python train.py --n_layer=12 --d_mlp=1536 --vocab_size=11341 --activation="tanh_gelu" --norm_place="pre" --init_std_qkv=0.0545 --init_std_up=0.0545 --init_std_down=0.00556 --batch_tokens=131072 --steps=3030
Each number is 128 + 32 x the weight over the matrix's rms, rounded and kept within 0 to 255. Layers, rows and columns count from 0. Numbers have three digits each.

# layer 4 attention key, 384x384, rms 0.136, rows 150-199, columns 320-383
079073124178118123088136119084162129126145080104137125091123111156080143123146111167124136166172124140188165109165137068092140076096075126052155138091156124138141098118145157142108088102135136
115199147123133108134095148151181166093128122114117108140134140143125107142109135128136105141114122088150105157115091099153122105147137168083122149149137132127164161146118142129131122134139121
159107149136114128129124162152138114163132141136140138108082150114189134108164128107153098142129096128122150150124150119144143168137155139089113133153170116098132139131229099185130148149164094
144115158140164111145170173070110116138171088141131125136138152118082041104118164082160138136138175150075142124161083195123135117140150099113147145148096103136186119102086105113114129147159113
144150122108132163125048129161096116111100106114180069127044111099125096078117128063103142147111166134160127139147162093133086138140116153138175163135141140123136128150141165054167115134179107
099140115150155120115142166132128140088096135104157138099084108131104116124154147135161123145160117133155103141174103122192122190155165138082180150109123140068094083142147143071101116078110100
113100166139135114135115097148161153139103152161167146135105169133091162133146128071100081136168116152142085135104108151093143150073113117107175145081154170144118103123137096164135128052098087
107101126133142128112133168072110174123145131133122108165135158120136111128120131118120178101129161153117125137156125140117129131127125129130166103129174100191147209114139126145152203091089079
129162101099170135146116128140105098102082162113091146185135152114147142119131166128123166130076128149160080106146108098111130134162074125108135120146149138115102137124114165084136139179152125
133130078130124148159059134141099113121136149114124091141154141145113111105107097138104093154172136121128127147146106097189109100127120120148112120151209158071161107172084115178157117159130176
177079180150162100133116134127141160121057152110115116082177126130128131145143107140124118100145112098153129185088102145102084127125102118144149083107149135105157118154091170160140103188185111
137138150110168186115150076119112125100134088142104165138083127165127132091166178146117164112182106131095113103130151096125140078121099124144119144190114131082129135142143094110116141094128143
116131160174137118142147160147170116158093161140159141111157078131113076148159163073128106155129110159146119155107126110102099205093152114136151174140115123125105072109093106152099067140078115
068142164172150158169131142112122178110162174112139145133120085090171105137092144131115131128137116086112068144145164096138153142117087150110109117164131091097122127154133121099094127102163125
131144154110134150154120135143197117133132169170111108090100136152103132177136142097095102093114148112141132118120081144121165114163073120183133111121094169111125134091108106093124151124117112
159175106131138126109110131150162133083108139124113100136140159084167134116100087138128103166136156162138095121133082154107171113145121186090143107110134137118113106107152096135083176118076110
106116119145162089146115144167103131124100141087070156160138138082151136118106198101133121096117098135110133069103110080125094141174135099095130098138163075143134169177160122098091151200115124
137050098123152140111125111116133161132137096131159120122146121099141124085140132084175153124106156122157131143169138117119120107147105166177171137118159159149181154111154110135109087146150126
115168120103133113120088148147111126134145179079111102163145084130069117150116125128174103120140166141141145134150159127151166162142112096183123119122127140148152130121146136131101093135104133
131126115151079102118110161119088131156151151111107161143088072103133162164091119082138077157087142145163139130096117120107101128110156133114128123159129124112134120141109130120103146108155167
081090095128115119114115124123116119122087140139114096125104141164120184098096082149115134216134106200169134138107102121135137088151172161086138121105079123197144122136119132045127120136099157
135129103101099077142094148155114179166103151128132139127133089145131152131154104128128144142150163071104140134132155136115156137130113100118142163106098111151155172122099095139111155114102135
140169138091137147182158136117140154134178116130179117134131112141143135128142135134135137119108147108151182179134114128135092087124138141124154148106150140198099126150093158111126093100127095
131122151099107139132106145159155135156108142153107060138153136095149111107172093147130118106117170138088093136102103129156125168086089144119129148123132115140083131097135100152113113096097087
123206118151154141131191152125110150157123152157110054105176156127103077098121166138129174092140112105142098134141142104095097138104094128123117093090090136149104149103145150138134150137166151
155127130106136107137151171117117125165132133142091157132115156132104170126153124181122151132129116131125139135157092137119140164131176132137098143133129139150175193172161113169130110106151118
166148121081123121093153125126129127134125143133152131145123146114127133117141141145161161079139148102123145182124073174123142131168140155116193081099177164131158148130171127101132140146097068
061176154111145147117159131116129117152164137156148149105119143118123120142176095089122193150132135133141133121140129089121073155145099117070124163125129126152143219120169105137081047140116142
140105137101084144173122129130073121094128150134142127094140096152112091133110198095181122143124152121152135111124147087105108157180061125167115151165147135146161123131162132144127191145131150
124160113112065105121134154146090108145136130137146141133129141121078113089104158154132145124132123095124135131144114107102147155137163155104146145080150097169171160154139114083143100082174115
151074157089108157131124102112115113117084155131135096088168093119108147106140108130114151145131115128137167125134092148141176115160157124135110124152093178130083127173155118125169116141097112
081049163153156145184170141190131119137136186101126126107103151108127120122130110104119126143108126133126093144153168161128091140098132182157106129145080146091139114108144147128135067138102177
163113162119117116139120098109152150114126184124084158170180120148121109142145139097107085108138110107131155208112154112175109175153115136085137136143124153148114130158124184138147131119137147
155149136145130104134112124111118116132194146135094108112152112142106122080118160140146158131127138136150178125114118075119096114123111114151122093118160176132180166134143129128080073137106113
098087094139137134140154138153123133148121130127108119105061117150107122105133106096126146134099150134107101134152095103151214133141191162121158126099111080152124106153113148097107110112166176
153112105125135105106125101149104096106128142115098133146135119093094075071160055145122143124147157166107135133129120112099127140168151108132154053133156170120120141160147108147117140134158095
144141112136161128126138149128188146156139073103082140142152094170126148088151110149122085134117098157175127107127128134146137180129174122131116140130119085165104184111103101145103110100137118
109175116115143141119130101113112145114140109147166187130111076137140146078179121132116136066080132130139144112141138103118086186155105155100104149114150142133119147123096144153158162125124142
146150133110090151187151149116120184140122082141181165164147112162135115146090136062127139121094136152131120096119107139109195100138144144137081113155132149129125104183123112106118139145089086
097131110099098122139149134131093116112121111150089148159163151148104142151120135085170137095078144125082152112134108130150149141168154107154164140146095095110170132104154194120133102148143111
157118120120149122142114170131112137132058133106073160102100158093125171176137100164152106135139127138184133163108128129126124164095109089128126156119131148137086131105093129172163131110108113
129104121156141101121079072153157143183150129097102161127081153152177054189129192069090110125159118153166099115106069158096088124126160070130149170125106070110168142092097110150139106118111111
156166105081090189151080131108077054138110148100138095124122108098112123100084150106145084108194109062178121148124154144141137099138119144117122137144104131140082172153158085074118097121104072
070132140119151172096121121137126150125160118151154165095156091080131154164117104132116131156085137132138098119113136157096123164178119074163147154142162131185137142153157135154141164133122141
123119102160141192101145141105104123140118133165121132107110147089158093143095088110110172148130121122134100139130142138152075169138156119136122151126140097148156152165145150158122117137128105
123175128136118076140142157155163125113116094170049104152145109139093136113174110179147121167150139129097081101128136122138090143134137183165100087091114128128165129109125121149075096135154171
101134091126140105076168131108115096080111105085129130196103104107084155094132146150143129101123144105181140133098181153141147062143192134155139205092092128104130158119151141137130135116105149
155126163182100146110086065092152139082093115120131142144123123112119161140135159120126151156117156117144110114160089124105147115099112124177138127168079107085145089121084102104124173160165129
089097118125091120113095109108122158168127133151152160171132103148098175134166106142133101131087165080156144162137182167120163171154109121136153141132144101154148139110165097130088147164102143
103147143104124126094097102122074141150129163145125174175115150083153192099139102106167138128131108149163125140101108126098115137123100129129152169135163109109111137120088146110151138119107128
# layer 4 attention query, 384x384, rms 0.147, rows 151-200, columns 320-383
127198096142134137128135137130161157162123133066090079125143155165118133154087160137107126129142147074149115113104153137101105141162117123100114103149125116116087157141135142141132100153103100
116139099158106070101111107091082148123150105112131135144142177132134145094093137165145148109131129112154145095124111140130162160150110124116108116113133110085121109139140100181135140147176146
118063109133102101137116096120117120088134123105094118134127144112124081131107151130137078126097129123100114150150086158129100171156137135095137156144105162104118102118121095152109125109148125
132153096122106103142086128111114155087161136127161174173098122196131135054141100138111168099127142156131166121172184106127113104091131143129104151136103115088124124120097184112099083102152141
172122070131107105176118095143106153094149164078131114122079119111132100164136130121097119065085134082103114118121151155155175135141131117143135082124112142129101125170102117110112136156145126
140117128120153139173086111119166119139107162163095100114115113115160129186157126096128095125098111173130133143103158148139096129141100136109125153106148159118116114096150155155156149122110071
135114130101120165089193115118145101136160150129088131088083146163110152098129133122120130122119129157096138127168145120112147111127129096138125121104169115141101139111140139166161147119127093
103137140136157128127131156128103129101144147140124102098171172124114139135087152142163114133085116121126130138152129100116126076168113147132149099095114125136108126111134114134116140122166102
152112121120124115150137114105075128127135093060143114148082150146136060120153095128119177125140114133104119133161097132133139106161148144154093093131128151165147110137073123165111107131147145
098072135128130118131136106135141145153139092183123133145153184108136105058149143076124134115128160134144106118114084084113103113174108176037110115102090141157152098121148140131137110163107089
121148196132203157132107093105145100174127141185099144139150177106129159114123103099114127128080151078097104140128108094106131145128112111151120153143164114109145123103154123124160102139153165
144123125126134179143102176071179152100131130152074099167164125159105168117147107138121123156110147156097097127170149075138117147124149120113111104075119132156111133120096154142131106123125145
128155103102091168139134073123131119144143130106131137107136103136154101108098139152146143130116120127154099127119160129164130133113154149127138134098140102104147114138123095143070132116130102
142127140113143145139092168102106094120107126206151177086170137137085109117168134140119097114080094129127101124133122118099131071100102096147154118177095179077084099147125132130130201132091151
091107091086141131151110144095140129136110159105094109143098087132129118133142163131087126132145101139120099125161176100100118080092170142132082099157090129050142127090119167195112151115114156
113171108167123140115109099104114119144114106086088118069111122067084155100130098110145133121173138142127163088151118123166139152141136084159120116141128116144140112156138119083129099135111098
084087147090155151102135115130139105101123133136173115132126153155161111130112191116171142093156102137084174165122105127102152157159141121108150144115132125110115117147139134153159123111115120
144110048139098141131170106145123124158132123127155161139127122150171085150158095125137162112146139122111100144106149203167164094120125164200145142123134119154153143130138141114164108107127131
139132134120101138105112149129103118102186071117125122146112081113161147143130086116123132155014151109149105102100090130096187168101104145191063119115123142154135200120127074095087148130175171
106149159128112060080097158093124148113107125139117129119125133088132147131118086110152160151158099145165125140161120155155100141083115140116128157140067132116097139118076191171127118165142169
127096130141091137144137164153135132132110131122124073104131128120117168112149115130109152133137084121131113166121123097128116142129131149160136143105126099133132134172126134124121140128159117
168138103152112151155167140083133138116149102138170136071114137164096104154154133173120147122107086107176138121127124114164152098091088140116147119184147144128144118110109180168110096120109163
116113158143104149132152157134135153136145104085147167164094148153146119155124091144119144153095125164166107118109130097096127128117153113127108095105135138131175128142121087144172104075144147
137096146188143105150131114124149113132144101112074101139160163110111159117094110158142116112167157112145118186134139089119101137129165119144073136071128107160135100120135084114153122123174146
141106135095150118138143119145131124173115134173148135062084165096060155097154149164185106167195155134159161108141169154116114117141153105093139134110145158129144123138132078106112155117114119
096121138116175140124155106156138100161089152135156130168153082107070177147114158107140082104166140130112146179113040116111148130118113124109167120153134136123076155154138181126116136164154102
098140109172127118114118069151131170149113074048073143159114164151098067139131143122147141137107115101114141121126159127088119170145066123107168165105126148158136122128137099136074089175100193
163172146116115113138124080148147145155153126146096163130169186164089126128101134125136156151173163118167104105120119119125134131102150103143108153094160138182177115157173128139141156170090166
117078112125139107110160103126117125108134098127151083155125166154126153090120089178083191103130123140155111144173207143157076159156126139081095139111134074130143138138157119168117090086126072
099115111067098125139154205107125176113194088086149162146157139140103107160157128161140184106071083128133191096098088120135133134083112150134137163145097132165105124091131110155113116066143135
122093151081144125169157155129109131112122112137105109120141127120088138158128121127123061128129157096131099152161114083124106155126140092172115059183089096124069146168134173134093062154111122
117127165151069136123141084146084094156138142104109134128145112119126118137124098134129173128152146128164118133081119128143127152163124109109087151090118160147088149136128153109139121115093142
135135066139121176132104099124151148123161167122073100131147119181115124124096164129132146116154113111114140149104117156114124120170138138117124096104139105121130109135103145119114106122122157
082076140100121115176104090089102117147150113091111100139113121116140103128102145132164132131082157124078083146107127090144121143146168106095122152120091119109098128148161141131129158123101145
113142093158139134091102180103105106129157106086102149159119057163148115155131176144158129094115130117071089106135120122128146125170150073089175136108126146131115132112150144163130134064123122
087164149144077098141127135135115147124095150159094162154161101166138128107114089143148130138134162107149113135091131157131107112160113121136123102116127130117166145149080074139089152162090115
104098148143170132121148084145121138080128163126168177171107165125163134098105118121174145132119113117125112116156137156146184154141122100057149133142128177146135121102129122100126171110138173
081093126112196121118105148087213124147110143156137134137147143158111159165093135079122146102110142132101103149111101064146187144133139137118112156191103137112151148153111153158146136140152124
104142077101103144100113141106137147133133123035107141122114107112137120112099098113140166111156085115124160124139207199129128198204128148122121139084147085173160157127151145086143145169130136
135096135130158134132167137101122108105112100159211169121131096134134151134142122211146092132102107130102113113118073129098151154139150130154128160129140155126143090142136117097137146097124102
146144107093168173138109114122116123189113119163121130136081175110084123100131147060071133145154142133113134100106133116100123134139096184149045110127140117122123153109129112100146130152130054
135125114113165125138122102116143160113120139160127137117136127136144118105136158142138090097164136108164107137182153128125150081121132137172120099137113147153085112179176173128123146141158108
091176093168149149128195060082139129126152109132133154091147153123104152096110104129085141135093140143137088131158170164150139112211142155142111112112135149141147128130135114120127197106101139
108097145124136141125138119072084065165177149157101114149134197119110098164108105119104103113156156116134133110145101153128179143115170138120142123131097132110132129167095125139143164105093088
155124113173098119121166145096178114156105086143108146161121118127156149135142163148145174099167142106155145146136136121113104119125172099097125132124135153105133132147069118110110113204118171
093169101111118091113117182092106175079163147116161138171117129140109095148156150118167104069151052135136088126107123118104120138126144165133147137138102132127148101098173115109105113126147144
119150163166088148149131174130184145146076157113159128122142088098155123116087136143147068117110154124098127173145143151103193096175141108142089107152094135104107128114126156085109160114139151
055092150129108080121110161122103117108119120125131141172129136120135124127064149111163095155127169129152081148147142080136127137150138142068146162140147151145141169109139129048137144103133110
096126099114133146140134145088068115105079149123119159138155122136130169108117138142130172144120123138178136175106163094117095132142129164119130144137137104082128130107084190129105138167095143
149198166117120112189120127118169149092093161118161104093175120116152170122118155153119115155134065134132112137121150164128107159090116101105144211140130089133152184112107164133156119123087133